Part of a small language model's weights.
Size: 13 layers, width 640, 10 heads of 64, MLP 2560 GELU, vocabulary 50257, 96.9M parameters.
Architecture: LayerNorm before each block, tied embeddings.
Training: a variant of Adam for these matrices, 769M tokens.
Each number is 128 + 24 x the weight over its row's rms, rounded and kept within 0 to 255. Layers, rows and columns count from 0. The size above them is the row's rms in percent of the matrix's.

# layer 7 MLP down (transposed), 2560x640, rms 0.0448, rows 2362-2383, columns 480-639
size [103 101 103 106  99  88 114 100 107 124 111 109  97 103  96 103  98  70  83 105 116 110]
[[108 126 141 143 140 128 132 128 120 103 132 158 147 119 132  66 144 148  96 108 108 144 155 161 102 116 142 152 120 145  95  92 129 129 157 127 117 137  80 132 109 153 101 177 126 121 154 133  84 171 125 142 147 125  73 110 138 104  92 130  99 114 124 111 136 146 156 148 140 121 162 137 116 165 106 106 159 107 128 130 148 136 117 117 122 118 134 151 101 143 134 128 113 140 166 100 139 132 130 141 130  84 148 121 153 136 117 112 123 119 123 114 144 138 102 138 151  96 136 117 111 105 153 124 133 119 128  98 110 162 142 135 105 127 115  99 106 119 143 123 135 137 153 130 143 135  77 101 159  94 137 131 108 149 120 154 152  98 108 143]
 [102 144 153 123 140 121 121 141 145 144 119 127 123 150 106  96 179 166 126 116 102 149 128 136 121 131 103 129 126 119 114 141 132 125 104 138 142 127  78 122 121 128 163 115 129 102  99 144 110 111 138 153 132 139 130 115 116 111 107 122 143 143 102 102 137 115 152 108 137 143 123  95 158 131 144 100 121 118 148 129 143 112 116 114 159 149 128 146 159  99 117 112  91 118 147 122 130 152 132 106 119  95 126 164 136 115 108 117 159 113 141 113 126  92 107 150 112 133  91 130 139 122 138 117 117 103 148 161 133 137 151 100 118 191 175 145 129 177 154 140 142 179 157  75 126 142 131 161 162 155 142 121 149 136 125  99 111  68 109 107]
 [114 119 146  88 123 129 143 121 146 148 152 139 111  94 122 106 127 114 155 139 141 102 132 140 152 103 126 122 168 140 122 106 105 129 138 126 101 141 133 126 108 167 110  94 104 138 129 107 125 111 170 110 102 158 138 108 129 110 127 128 108 140 132 116 143 143 126 124 145  91 166 136 155 141 164 100  99 154 129 145 156 133 117 145 119 129 100 115 128 188 134 154 158  98 154 154 150 133 113 140  66  78 133 119 115  95 144 112 161  81 111 146 159 119 121 149 110 133 158 111 146 158 149 135 110 130 109 145 126  93 145 141 143 139 142 152 154 137 107 134 139 141  98 151 151 156 151  88 114 126 124 161 180 107 180 135  94  98 142  85]
 [124  95 111 111 125 138 122 119 135 107 125 113 143 104  95 155 130 131 114 137 123 136  64 115 135 102 119 131 151 125 137 130 127 141 110 114 135 100 146 138 121 129 137  69 129 137  99 115 152  97 139 121 139 136 111  99 148 143 114 131  93 135 169 154  98 127 146 102  89 167 120 144 175 109 128 135 153 125 108 149 180 128 140 123 132 149 153 124 108 144 132  85  80 112 122 149 119 125 111  94 126 161 197 139 138 166 147 139 158 135 105 151 140 168 118 164 143  84 136 148 111 115 124 134 125 117 156 118 116 128  96 131 118 141 156 135 142  93 132  90 112 116 134  87 132 137 138  97 121 141  94 104 119 141  98 112 114 137 125 144]
 [139 162 146 106 141 113  85 146 121 128 122 134 109 106 110 136 109 108 127 105 116  96 139 150 135 153 130 118 105  98 137 128  97 137 104 135 100 130  72 145 103 149 123 146 143 111 135  87 130 114 152 140 148 120 127 138  97  84 112 130 153  83 154 114 113 104 152 147 110 109 115 133  98 130 123 115 193 118 130 166 132 141  72 128 123 131 127 140 137  91 131 115  92 164 139 155 130 134 106 109  46 118 110 148 129 135 100 160 147 125 117 147 114  97 147 114 119 117 126 106 136  95 145 114 124 101 145 131 131 140 120 130 121 128 163 109 120 117 143 102 129 116 154 122 127 165 105 121 173 138 166 101 122 178 132  88 159 148 148 124]
 [138 119 157 146 111 114 103  86 125 164 142 134  98 102 137 141 164 126 163  61  80 113 109  89 108 123 150  99  57 116  67 134  93 131 102 142 113 135 121 140 102 136 143  93 109 160 124 138 142 164 149  79 177 149 148 131 122 121 143 117 146 150 121 127 186 140 184 130 111 114 153 154 111 127 136 111 189 141  58 122 173 129 111 132 109 143 107  83 149  90 115 121 137 121 146 124 153  92 137 126 114 101 194  81 112 116  94  91  87 139 144 142 140 154 156 113 106 118 145 104 113 134 120 124  97 118 110  69 122 131 153  96 141 167  95 119  93 111 165 138 131 114  79 118  66 183 121 107 145 111 146 118 101 140 148 124 130 114  73 115]
 [103 109 134 129 108  86 150 122 112 139 139 122 146 108 128 137  96  72 133  98 128 130 152 117 119 123  97 127 162 113 136 140 119 126 146 133 106 170 140 150 153 143 125 157 131 107 106 148 116 161 133 150 131 163  98 119 141 134 113 101 111 116 123 156 103 137 181 147 148 143  72 117 133 131 117 119  65 147 118 121 106  88 122 136 159 112 113 131 130 124 169 135 147 129 115 141 156 127 130 125 181 160 159 162 135 139  97 156 111 138 127 118 154 155 158 161  73 111  79 111 129 128 162 145  95 136 123 132  94 119 101 122 115 133 108 134 135  98  94 108 120 113 128  94 136 160 123 169 103 144 154 127  94 140 121 124 126 136 138 114]
 [142 107 164 128 174  92 135 170  99 112 112 138 114  85 148  95 101 105 102 122 132 145 140 173 149  98 120 143 152 123 153 120 164 118 118 105 120 122 161 128 114 126 120  95 156 132 120 145 159 118 155 190 137 111 101 124 138 119 104 141  90 114 146 107 125 170 130 120 167 126 139 104 140 136 115 177 161 108 130 132  55 119  92 145 164 149  90 106 152 148 164  60 148  97 147 143 119 149 117 154  98 128 117 152 107 120 127 125 172 113 115 134 119 177 106 124 148 147 137  82 166 109 169 115 135 101 132 125 149 144 104 127 124 133 157 155 150 114 111 110 100 129 172 120 131 194 176 143 159 116 149 102 137 165  72  95 137 126 101 113]
 [145 110 117  79  85 148 130 108 160 138 128 149 146 117  94 163 164 156 137  81 139 166 154 116 151 107 115 124 125  99 159 140 134 125 160  95 162 127 114 122 115 108 186  97 124 128  94 107 131 107 140 173 128 150 140 151  99 126 121 168 144 151 104 155 122 134 102 144 112 138 106 161 122 113 150 103 160 120 151 132 121  94 107 119 143 120 119 102 135 109 185 122 146 129 127 114 127 125 109 147 134 134 145 124 141 128 124  97 130  53 153 142 102  91  92 142 146 119  88 152 106 118 131 124 155 133 139 125 132  87 125 158 126 144 140 149 129 126 155 107 153 131 139  85 161 115 152 132 164 128 117 153  90 114 157 149 123 140 105 140]
 [149 180 112 136 109 110 134 105  83 127 105 176  70 105 131 180 123 102 117  84 119 104 140 109 158 131 124 120 154 117 110 105 138 144 155 182 120 148 103 118 133 144  85  99 100  98 154 143 137 147 158 157 135 104 158 121 128 109 164 129  90 126 144 143 130 122 157 152 134 121 147 134 137 146 103 152 129 147 140 158 122 139  92 150  98 150 156 132 150 145 124 155 152 164 111 104 156 106 175 111 106 119 166 149  72 117 125 118 110 121 125 144 141 190 129 118 148 112  91 136  77 156  97 122 112 124 121 144 144  93 124 122 108 139 122 159  63 109 156 160 106 124 129  98 117 118 124  93 120 176 117 133 108 125 118 140 120 101 153 137]
 [ 92 158 162 123  78 119 102 134 140 121 110 167 116 120 128 182 110 121 131  88 144 127 126 106 133 145 152 117 109 140 128 147 149 140 107 109 110 146  96 138 146 101 123 119 133 119 130 154 130 166 100 120  65 171 157 127 141 132 115 107 105 117 105  90 106  93 138 124 134 140 188 166 121 170 136 154 132 122 151 134 112 110  91 152  69  95 127 144 135 161 153 153 150 153 152 128 179 146 118  92  98 162  91 111  99 142  93 103 109 119 203 139  88 119 141 135 113 136 126 131 136 108 128  96 133 167 121 135 123 163 181 161 105 102 105 143 157 141 111  87 164 119 138 145  90 134 139 127 109 124 112 139 106 135 118 108 140 111 164 126]
 [137 115 123 157  90 132 150 170 138 123 120 138 126 136 145 143  99 105 125 114 113 135 107 146 118 142 148 131  92 146 105 153 148 165 116 136 124 145 125 158  90  86 132 127 123 157 137 139 138 131 127 100 183 169  98 109 141 127 125 101 121 134 139 140 139 141 110 123 126 151 109 150 140 164 121 126 156 163  92 162  97 192  83 124 134 152 108 147 117 132 117 138  95 140 126 117 136 105  94 104 125 110 143 142 113 125 140 162 143  89 114 127  95 109 110  88 163 122 105 109 141 115  86  94 137 146 136 147 112 154 133 114 118 133 121 172 159 117 130 106 131 111 192 185 141  87 138 101 162  96 128 133 126 140 145  94 132 156 126  97]
 [118 150 170 117 153  95 137 149 135 160 116 110 122 155 104 119 114 167  89 170 126 124 146 110 109 129 112 118 140 107 114 114 152 133 118 120 108 164 127 135 131 133 125 143 121 153 138 153  85 117 127 125  54 127 131 135 137  97 114  97 151 121  97 147 137 120 141 135 136 108 175 105 130 161 136 127  96 120 143 132 167 163  88 148 115 138 123 166 121 100 142 109 136  91 120 171 116 135 126  82 122 126  74 106 104 116 107 113 145 161 117 126 101 144 137 138 142 141  85 139 120 141 134 158 101 120 144 138 142 156 148 114 131 149 137 133 135 158  99 197 148  91  84 101 166 159 112 151 124 111 121 116 150 120 120 169  65 139 147 145]
 [154 138 143 144  65 150  97 127 110 104 119 149 102 121 115 136 151 100 164 170 137 145 105  95 113 181 120 109 145 104 139 109 118 137 110 140 154 130 104 143 144 121  97 173 127 126 137  97 117 123 176 128 173 137 167 121  95  82 144 132 114  88  97 107 104  88 109 114  74 129 116 102 163 124 150 118 126  97 124 168 148 133 116  66 119 104 128 164 152 142 128  92 134 133 135  99 133  58 162 128 155 148 102 153 168 133 133 135 109 139 148 143 103 119 127  91 132  99  80 136 104 157  83  90 121 156 128 151 156  89  80 152 144 122 128 137 142 115 153 168  93 142 119 106 109 125 125  98 174 142 128 153 115 147 171 103 109  91 108  95]
 [149 159  82 129 142 124  97  86 137 149 165 134 103 120 121 121 101 121 110 128 112 119 138  87  93 163  95 135 131 123 168 144 149  63 124 114 126 110 123 135 179 127 108 157 131 107 122  77 125 124 123 160 122 103 103 138 113  87 102 145 130 119 164 130 111 133 106 116  74  82 156 129  80 118 103 114 146 126 109 143 127 167 141 148 124 139 147  57 112 125 125  93 142 158 164 131 137 128 145 142 116 121 131 136 179 113 133  95 111 132 110 103 133 175 150 124 164 138 101 161 169 159  78 135 128 119 116 116 129 136 138 113 148 154 154 148 120  90 180 133 144 147 100 127  91  91 133 131 132 152 142 124  96  97 132  97  76 137 106 187]
 [119 173 129 135 109 162 184 153 140 123 129 106  88 112 150 156 124 108 138  56 104  99  92 128 104 167  95  63  95 141 121 127 147 115  85 123 108 102 146 100 133 123 131 108 122 126 129 144 125 102 147 153 159 126 139 104 168 133 155 148 131 134 146 133 101 122 118 150 132 120 179 115 135 124 141 126 116 154 155 143 117 133 187 144 120 139 106 110 122 108 167 164 123 110 103 123 121 100 140 153 111  97 123 139 108 159 137  84 104 127  79 136  94 105 175 149 154 160 153 148 184  96 103 138 100  84  96 103 154 128 161 100 159  78 145 125 138  88  96 164 130 104 119 148 157 171 108 120  88 134 100 172 155 161  88  76 144 134 104 140]
 [133 130 135 158 109 107 170  94  94  97  99 140 154 119 176 144 128  83 135 118  87 125 109 121 133 103 145 122 141 143 100 151 175 176 136 158 129 123  96 156 126 111 127 118 155 127 108 113 148 168 100 148 146 111 153  94  81  96 125 140 106 116 132 143 129 115 131  54 153 110 139 134 114  91 131 128 119 120 121 128 117  83  98 111 111 168 171 170 126 133 119 135  92 125 138 103 112  97 159 112 170 127 145 135 116 110 161 162 111 141 103 146  98 151  83 128 114 117 151 111 130 127  98  98 116 127 132 158 168  82 128 130 137  97 136 122 100 113 109 113 124 143 104  97 105 115  97  96 170 103 121 173 134 129 175 125 173 137 153 124]
 [100 100 152 155 112 152  97 145 125 107 140 120 111  72 130 116 103 106 106 141 155 125 114 139 141 138 129 129 119 129 112 178 174 148 140 136 133 135 124 126 135 116  94 127 126 123 112 139 143 106 101 121 146  82 139 151 101  95 145 144 181 111  98 137 155  59 103  77 128 166  78 131 112 122 168 123  93 145 138 113 142 110 151 167 120 133 158 108 113 123 106 120 108 140 106  96 126 131 129 145 127 112 130 167 153 112 126 145 142  96 137  72 118 164 158 126 108 169 147 112 119 140 129 149 156 133  87 134 131 149 105 114 162  95 121 110 124 111 142  71 141 176 158 105 160 162 144 120 108 114 134 147 176 115 119 118 121  76  97 138]
 [152 113  92 138 115 140 127 134  96 134 111 143 129 130 124 110 105 125 158 100 112 146 117 142 111 155 106 163 158 121 133 147  37 151 139  99 130  96 136 100 164 132 125 161 132 146 173  99 127 148 132 151 156 122 148 112  87 126 112 138 120  86 167  90 135 146  73 141  91 132 131 121 102 113 142 110 105 123 120 169 177 115 158 117 103 142 144 113 143 144 150 154 122 137 123 160 111 164 100 142  83 142 145 126 127 133 108 122 114 167 163 170 121 137 112 164  93 150 112 106 144 167 138 142 126 129 119 124  94 150 143 209 143 170  92  97 135 123 120 151 147 161 128 120 128 150 123 140  85 150 120 140 131 118  87 102  72 133 168 154]
 [132  98 139 118  64 136 128  88 133 129 116  61 145  84 122 104 118 135 156 162 137 128 121 160 116  67 171 154 128 112 141 134 108 108  87 163 136 147 140 118 187 175 168 131 136 129 139 134 111 144 176 107 176 155 120 158  89 121 123 129 145 128 182 120 134 114 152 134 141 152  97 162 140 107 139 117 130 148 113 147 138 111 132 148 173 111 145 113 139 124 132 136 144 151 132 141 104 143 110 132 117 108  89 186 141 141 116 126 147 151 170 176 121 105 149 113 146 139  93 113  72 142 102  97 143 116 141 136 151 103 110 185 147 149 132  98 159 137  66 109 144 138 119 156 144 112 112 125 113  96 114 132 150 141  93 145 127 136 126  88]
 [111 136 144 121 130 140 130 103 125 143 102 106  96 121 125 109 105 114  91 101 127 131 130 148 173  90 140 137  93 169 134  94 127 146 165 136 186 165  82 148 152  79 140 158 179 155 160  96 125 143 153 119 144 135 136 149 181 142 152 135 126 113 126 145 166  99 130  99 135 144  91 128 128 109 158 114 115 127 120 139 108 108 131 125 177  89  92 139 165 112 142  91 148 110 167 121  96 163 146 124 155  86 135  51 136  84 116 155  95 116  77 164 135  82 141 130 126 147  84 111 150 102 127 119 112 121 125 145 111 105 108  96 120  99 121 100 123 164 112 120 152 150  98 114 139 113 114  95 160 132  93 139 119 110 155 105 120 129 142 142]
 [163 130 116 128 170 102  98  82 111 152 151  69 159 106 128 112  90 159 125 176 133 164 124  94 123  74 121 146  86 120 154 100 143 101 125 138 140 105 113 152 106 149 124 128 168 132  94 144 161 140 125 164 106 108 176 105 148 116 128 147 165 115 139 102 159 148 147 141 115  97 147 155 150 127 142 125 128 139 131 126  92 153 127 148 123 120 101 151 119 134 114  89  98 120 126 138 112 152 128 122 130 139 141 136 112 128 105 122 122 143 105 120 170 109 131  63 109 136 120  89  89 121 167 157 144 134 152 119 103  97 152 121 137  93 130 127  92 131 117 155 131  88 134  92  92 116 109  83 117 125  95 112 123 112 119  85  68 101 122 145]]
# layer 7 MLP up, 2560x640, rms 0.0496, rows 2363-2383, columns 480-639
size [103 104  99  92  89 109  99  99 119 113 102 100 102  93 104  97  80  87 103 108  98]
[[168 137  96 132 139 120 128  82 108 149 130 136 114 106  97 178  81 123 143 130 162 133 135 159 120 100 167 119 115 100 111 121 145 120 129 121 104 109 144 108 119 119 145  88  85 133  98 160 121 119 149 150 140 152 110 135 102 130 127 102 109 128 133 126 159 121 121 104 103 105 128 165 120 165 127  80 168 134 119 125  99 149 174 133 130 116  85 107 110 114 131 136 129 112 102  97 163  96  70 152 107 166 156 118 114 148 190 141 141 123 124  81  88 128 147 118 151 107 178 132  96 151 122 135 178 140 141 136 136 162 143 132 147 125 120 170 111  99  91 136 148 109 157 171 136  98 150 136  95 139 117 119  98 151  65  91 134 120 138 155]
 [124 150 113 175 132 174 126 113 145 111  63 140  90 137 132 133 126 142 152 187 147 108 137 153 137 122 150 119 120 100  99 142 154 145 117 156 105 130 106 112  91 165 169 111 133  98 156 102 145 145 155 110 120  97 150 125 143 148 111 121 130 181 125 148  99 106 158 126 148 142 165 116 139  68 142 136 136 103 190 109 156 143 151 143 104 165 120 124 156  77 138 139  83 142 111 162 144  59 123 117 106 110 152 118 124 124 130 103 161 124 130 113 117 113 183  76 113 150 156 153 127 135 147 141 145 168 133 121 146 138 154 146 160  74 164 125 150 137 133 133 147  99  91 119 125 145 131  65 109 186 124 155  87 132 155 139 123 163 129 129]
 [150 146 136 132 152 117 145 125 117 110 131 141 154 109 130 139 146 121 121 103 138  90 127 152 162 100  79 130 145 138 140 104 105 115  91 148 133 146 131 143 142  96 140 171 132 127 122 102 115  91 106 109 130 129 103 117 137 102 153 111  93 155 144  98 125 115 117 135 154 133 130 123 119 139 138 135 119 112 157  63  99 113 151 144 140  93 159 136 136 106 155 114 106 150 135 120 149 110 155 133 132 130 149 131  98 113 135 147 109 104 132 113 128  86 119  80 134  96 149 144  97 138 146 151 156 157 124 120 169 114 150 111 125 144 188  88 131 148 119 167 146 129 157 130 105 135 143 123 113 172 125 128  96 166 152 148 133 135 114 113]
 [128 127 188 160 161 147 100 164  89 128 155  97 137 122  86 117 119 128 122 150 114 117 145 147 160 117 130 147 147 142 111 142 150 104 111 109 124 106  92 129 175 156 166  92  80 111 153 136 138  96 158 128 125  90 133 142  94 126 153 126 107 148 116 109 119 122 121 116 140 115 167 160 144 114 180 109 121  95 113 128 123 118 153 145 157 160 113 121 136 148 138 116 130  97  85 169 123 127 147 144 109 146 127 116 147 103 119 133 164 133 117 115 120 144 130 110 118 145 138 167  48 108 130 120 131 144 134 141 117 183 168 147 155 165 118 148 148  99 151 133 141 128 113 114 134 181 148 108 134 124  74 116 114 101 104 113  87 114 117 182]
 [134  84 114 157 113 145 167 156 104 128 154 125 111 130 119 109  64  64 122 192 174 161 159 148 166 106 147 115 140 170 134 159 129 119 123 188 126 146  89 151 156 104 111 128 149 131 139 146 130 102 109 129 123  95  91 113 160 118 114 135 136 136 195 137 116 131 141 151 108 149 131 127 143 119 136 129 109 137 111 126  71  82 127 137 166  91 135 139 159 134 155 169  88 142 139 107 151 121 137 144 167  95  90 152 150 154 117 154 126 151 110 104 154 117 101  59 102  88  99 126 112  66 140 114 150 177 128 104 102 130 135 143 177 100 138 143 178 120 143 150 106  85 178 120 125 143 126 120 115 183  86 120 118 142 146 112 139 151 133 142]
 [153 132 137 112 159  59  88 115  99  93 153 165 144 151 114 112 109 107 141 144 130 105 171 133 140 101 126  97 167 128  99 143 132 127  95 153  67 151  78 147 155 138 135 117 133 106  93 144 138 125 145  97 174 175 115 127 154 180  94 124 138 132 106 119 123 101 152 169 126 109  72 154  97 133 121 143 113 133  92 111  95 118  96 149 145  99 109 127 140 124 135 140 121 125 162 177 104 151 152  81 114 120 115 165 120 127 168 135 106 152 124  99 137 129 124 133 128 108  98  98  88  69 124 128 114 152 139  77 148 118 130 124 163 139 128 143 134  92 146 153 124  92 146 152 149 146 129  96 149 149 134 141 168 139 134  95 109 128 120 131]
 [132 163 164 104 142 111 141 146 142 165 183 160 133 173 153 128 155 107 165 157 144  79 134 146 140 112  97 131 124 129 115 132 143 136 124 127  88 161 117 134 102 151 165 134 156 128 112 161 155 167  94 140 159  73 136 100  94 130 161 126 106 131  90 149 126 106 102 141 110 157 117  90  79 145 150 122 116 111 157 126 155  92 180 120 103 117 131 134 133 104 145  89 145 166 162 142 193  96 118 103 118 134 139 154 124 122 104 157  95 156 145 130 132 103 116 100 115 149  87 149  76 141 129  79 157 109 112 112 152 106 132 146 154 148 104 124 139  82 135  88 105  68 103 127 140 165 132 125 100 123 124 155 131 174 126 115 144 131 133 133]
 [145 106 115 115  89 126  86 121 142 102 162 159 139 120  92 145 152  83 127 142 178 122 177 174 122 107 122 106 135 121 111 170 121  92 109 134 123 117  92 144 142 112 110 153 126 129 115 134 176  91 124 102  95 159 134 122 142  95 107 154  98 139 146 124 161 113  90 161 121 134  95 113 156 143 133 116 114 135 122 156  92  82 139 171 113 145 118 123 107 121 133 117 113 145 122 116 159 136 171 147 147 181  88 106 111 138 173 145 147 140 118 107  60 114 122  86 156 129 145 134 102 105 148 155 145 146 148  99 142  84 136 154 143 156 177  82 163  96 137 125 114 113 109 131 148 106 117 111 139 137 160 140  94 155 125 124 135 121 105 118]
 [ 96 120 121 175  92 102 140 108  71 118 128 153  87  94 140 156 125 102 111  95 124 106  96 151 123 100 118 147 129 114 116 122 128 162 134 201 100 130 120 155 150 159 121 102 119  75 150 158 142 161 114 152 131 138 129 134 138 146 141 156 105 156 171  93 183  98 165 179 112 133 117 128  96 124 128 133 132 126 130 116  97 174 127 167 104 138  93 115 105  96  91 140 148 158 108 116 159 115 127 147 129 152 166 133  58 142 121 128  77 137 125 148 144 159 158 122 139 118 123 162 105  90  95 116 106 131 128  88 156 139 152 154 120 128 121 136  62 101 122 149 136 125 147 132 152  70 127 117 131 133 130 135 111 131  77 134 125 130 160  96]
 [141 162 152 134 129 140  84 107 119  97 130 140 110 117 162 133 176 122 124 118  93 126 147 141 104 113 135 105  98 144 133 132 144  95  97 146  96 148 109 147 125 140 127 151 144 100 120 122 107  90 122 101 160 110 140 124 110 127  85 109 157 147 146 156 135 126 141 145 123 142  70 115 147 107 148 119 139 122 126 119 115 136 136 139 139 143 105 112 133  82 123 111 125 140 137 117 116 103 159 141 108 139 185 137 113 139 163 154 108 122 107 106 127  64 168 138 104 150 119  80 113  96 123 170 131 129 142 123 147 160 145 121  97 117 130 155  97 136 144 126 138 108 165 135 174 147 132 109  89 121 131 126 152 141 116 113 150  99 118 148]
 [136 138 157 111 126 155 111 142 136 107 117 125 171 115 151 167 111 128 128  77 168 149 154 131 132 111 102 153 135 159  87 137 118 132 134 126 158 104 160 122 108 116 154 100 138 155 132 180 176 124 108 121 174 149 154  87 149 153 131 137 146 152 161 158 145 122 127 119 150 156 122 129 118 106 140 122 159 137 129 115 101 118 172 132 170 158 105 138 130 152 159 134 104 139 166 107 136 114 146 120 141 123 144 131  99 152 140 158 139 134 103 144 141 150 147  91 121 125 110 163 134  88 124 197 167 143 126 134  97 133 138 123 134 129 103 132 154  87 128 104 177  89 149 146 128  68 118 106 120 130 127 167 108 161 153 132 124  97 174 143]
 [128 114 144 130 181 145 108 125 113  91 168 147 105 131 102 116 136  99 158 126 108 134 137 169 141  99 143 171 123 149 139 157 182 146  82 146 143 130 110 131 129 143 122 114 120 123 125 101 142 117 121  93 141 118 116 151 111 138 123 154 115 176 144 129 140 104 119 115 196 143 148 113 158 123 112 127 121 138 166 140 153 143 109 147 123 100 120 128 171 165 146 142 113  98 126 125  68 178 161 158 101 117 134 139 112 138 161 107 120 150 143 105 174 158 131 113 116 138 127 118 119 119 149 148 103 119 158 100 167 133 163 112 118 139 110  96 125 137 144 152 141 127 113 142 108 121 127 106 159 144 160 127 134  99 149 141 121 171 128 150]
 [106 111 164 147 121 110  89 142 123 123 121 148 131 128 120 160 135 115 187 114 128 101  81 168 147 113 112 128 127 103 135 130 159 139 141 181 114 137 137 106  89 156 111 127 141 137 143 169 123 162 138 148 123  83 122 166 136 142 125 135  93 130 125 128 100 107 162 170 160  72 104 131 130 138 130 142 103 108 160 127 100 132 150 184 111 138 119 115 115 175 144  92 121 131  53 113 142 127 157 109 132 111 142 109 114 123 161  84 131 100 157 131 109 122 147 135 141 152 127 121 121 132 168 152 141 150 123 131 156 167 125 109 123 158 112  88 111  88 137  83 122 168 118 166 123 103 119 116  91 136 127  99 119 138 151  97  86 152 109 161]
 [134 146 124 121 141 139 106 105 103  89  87 163 135 124 125 129 121 117 142 157 124  89 142 176 127 134 141 136 148 114 115 129 144 167 133 129 127 112  87 127 111 213 130 106 106  82 152 145 134 112 121 102 157 106 115 116 150 171 101 126  90 157 108 104 139 145 196 133 111 155  81 101 136 125 143 132 135  91 139 109 152 118  93 170 139 131 115 113 149 138 132 144 146 125  62 113 183 134 162 103 162 156 156 134 148 139 135  80 114 130 119 114 127 103 133  97 136 153 125 119 112 105 115 142 136 103 107 126 120 127  98 104  86 126  94 167 120 141  96 142 110  96 136 111 131  93 133 130 131  95 133  80 152 130 166 118 103 121 168 122]
 [127 116 129 149  91 135  80 125 143  92 118 142 111 119 134 158 143 115  91 165 124  92 112 147 105 124 105 128 125 145 105 138 130 156 105 156 115 134 122 139 109 134 154  90 112 105 138 125 106 134 144 112 128  86 175 132 121 110 119 135 137 114 135 124 124 122 115  80 161 180 148 133 131 105 164  99 114 101 148 127 114  86 123 138 107 163 109 109 118 133 132 136 136 127  86 117  72  68 114 136 144 126 177 130 109  54 130 146 140 155 145 107 109 155 148 129 129 146 134 143 139 129 111 130 152 145 141 110 100 163 179 111 132 117 143 166 118  96 101 149 180 184 127 146 180 133 135 119 156 148 113 109 121 145 120 127 182 135 119 103]
 [105 117 153 117 103 118 150 156  86  85 153 115 106 120 156 136  88 149 139 137  85 111 156 150 127 124 103 160 154 122 140 137  81 177 113 121 130 160 122 126 144 149 153 136 112 119  90 123 107 110 171 135 134 125  92 102 130 139 133 148 115 158 113 155 145 123  95 151 154 118 126 166 128 116 152 157 115 144 145 116 114 177 118 116 129 124  97 103 130 148 154 148 136 172 105 105 126 114 146 149 110 131  96 139 166 126 167 126 136 146 138 118 166 122 136 101 137 141 156 123 108 102 113 137  86 139 158 137 132 138 151 116 147 122 108 109 132 142 142 112 101 145 176 172 112 134 127 150 119 141 116  85  72 121 148  61 158 151 174  94]
 [138 148 106 117 177 103 142 118  91 156 151 137 113 112 128 139 111 118 101 138 105 148 147 134 114 115 108 140 112 122 117 132 117  96 142 135 121 179 133 165 138 162 136 131 107 100  95 132  92 160 110 113 139 167  69 139 130 184 129 172  72 157 125 101  80 123 139 120 155 113 116 129 123 158 128 137 137 112 144  98 152 120 110 120 134  89  65 100 103 168 171 125 141  69 115 172 126 144 169 128 123 151  83 109 150 159 129 126 133 170 144 127 135 151 152  85 113 121 110 107 116 129 128  85  99 132 147 118 131  89 155  97 145 170 146 124 162 129 150 149 111  93 154  96 109  79 113 120 180 155 101 127 104 143 157 152 127 140 164 128]
 [146 173 141 147 134 135 121 117 150  90  81 170 145  87  91 133 120 156 124 150 146  98 134 162 171 109 128 131  93 133 120 136 163 104 101 173 113 125 122 141 132 148 109 127 103 149 142 164 114 154 112 124 109 120 121 134 116 114 133 111 141 133 120 131 187  75 185  77 119 179 170 113 164 136 144 125 145 119 171 125 123 154 112 155 173 147 127 133 134 120 128 131 104 116 144 115 136 115 137 141 165 168 106 117 106 141  98 110 117 103 121 128 125 153 177 105 120 128 119 107 124  91 159 139 125 115 129 129 103 127 111  85 132 117 146 166 128 145 107 148 152 122 169  74 128 122 159 135 166  96 118 116 107 138 151 145 160 134 155 124]
 [122 171 110 131 132 116 137 129 118  89 139 156  94 144 155 127 169 130 111 142 131 131 134 143 118 109  99 113 129 130 122 128  92 174  99 154  98 123  82 121  94 150 123 161 129  52 163  92 112  81 157 154 129 100 121 130 134 121 165 154 127 140  92 127 107 127 154 144 142 193  92 110 131 128 119 122  98 107 147 108 152  91 120 141 170 149 101 153 155 114 121 124 138 116  76 110 179 111 144 105 109 103 185 155 144 158 127 121 109 109 115 105 104 170 132 134 138 157 107  72  89 128 151 160 158 108 119 129 155 130 131 127 119  98 106 129  69 152 140 111 177 110 144 113  88 141 135 167 110 134 141 106 119 138 119 130  91 104 120 193]
 [147 128 138 131 144 105 103 154  96 137 158 148  99 119  98 142 161  73 133  93 181 111 190 157 143 127 106 122 120 111 141 131 139 117 129 142 142 104 113 122 155 141 137 140 135 152 151 107 150 114 147 113 137 121 158 114 140 126 155 139 131 134 119 126 126  88 134 132 141 145 109 120 153 119 148 115  83  99 146 106 148 131 175  89  96 115 145 101 145 145 160 130 109 175 131 154 148 153 133 114 105 132 160 146  86 150 150 110 101 157 150 105  93 127 143  89 156 121 124 148 116 138 118 191 106 100 113  75 103 123 139 148 189 127 104 110 111 114 145 127 123  86 124 104 168  99 139 146 144  97 142 146 114 131  98  92 132  97  84 100]
 [175 100  90 142 134 139 123  88 115 149 113  88 128 134 148 153  90 134 127 107 141 145 122 170 139 125 127 134 133 153 139 142 116  67 136 138 159  87 103 124 145 132 136 120 117 138 122 146 134 122  99 174 130 139 162 173 114 105 142 155 136 135 166 122 114 122 118 136 134 155 144 110 139  94 174 132 120 147 118 114 128 104 165 101 129 141 148 122 109 143  88 110 124 134  98 129 141 124 114 162 113 122 164  99 116  97 122 129 158 111 161 123 144 163 143 110 148 121 149 116 127  66 140 160 138 125 146 133  80 118 121  91 145  94 127  99 133 133 111  95 153  78 107 155 110  96 117 133 101 153  79 158 134  84  96 132 138 124 152 122]]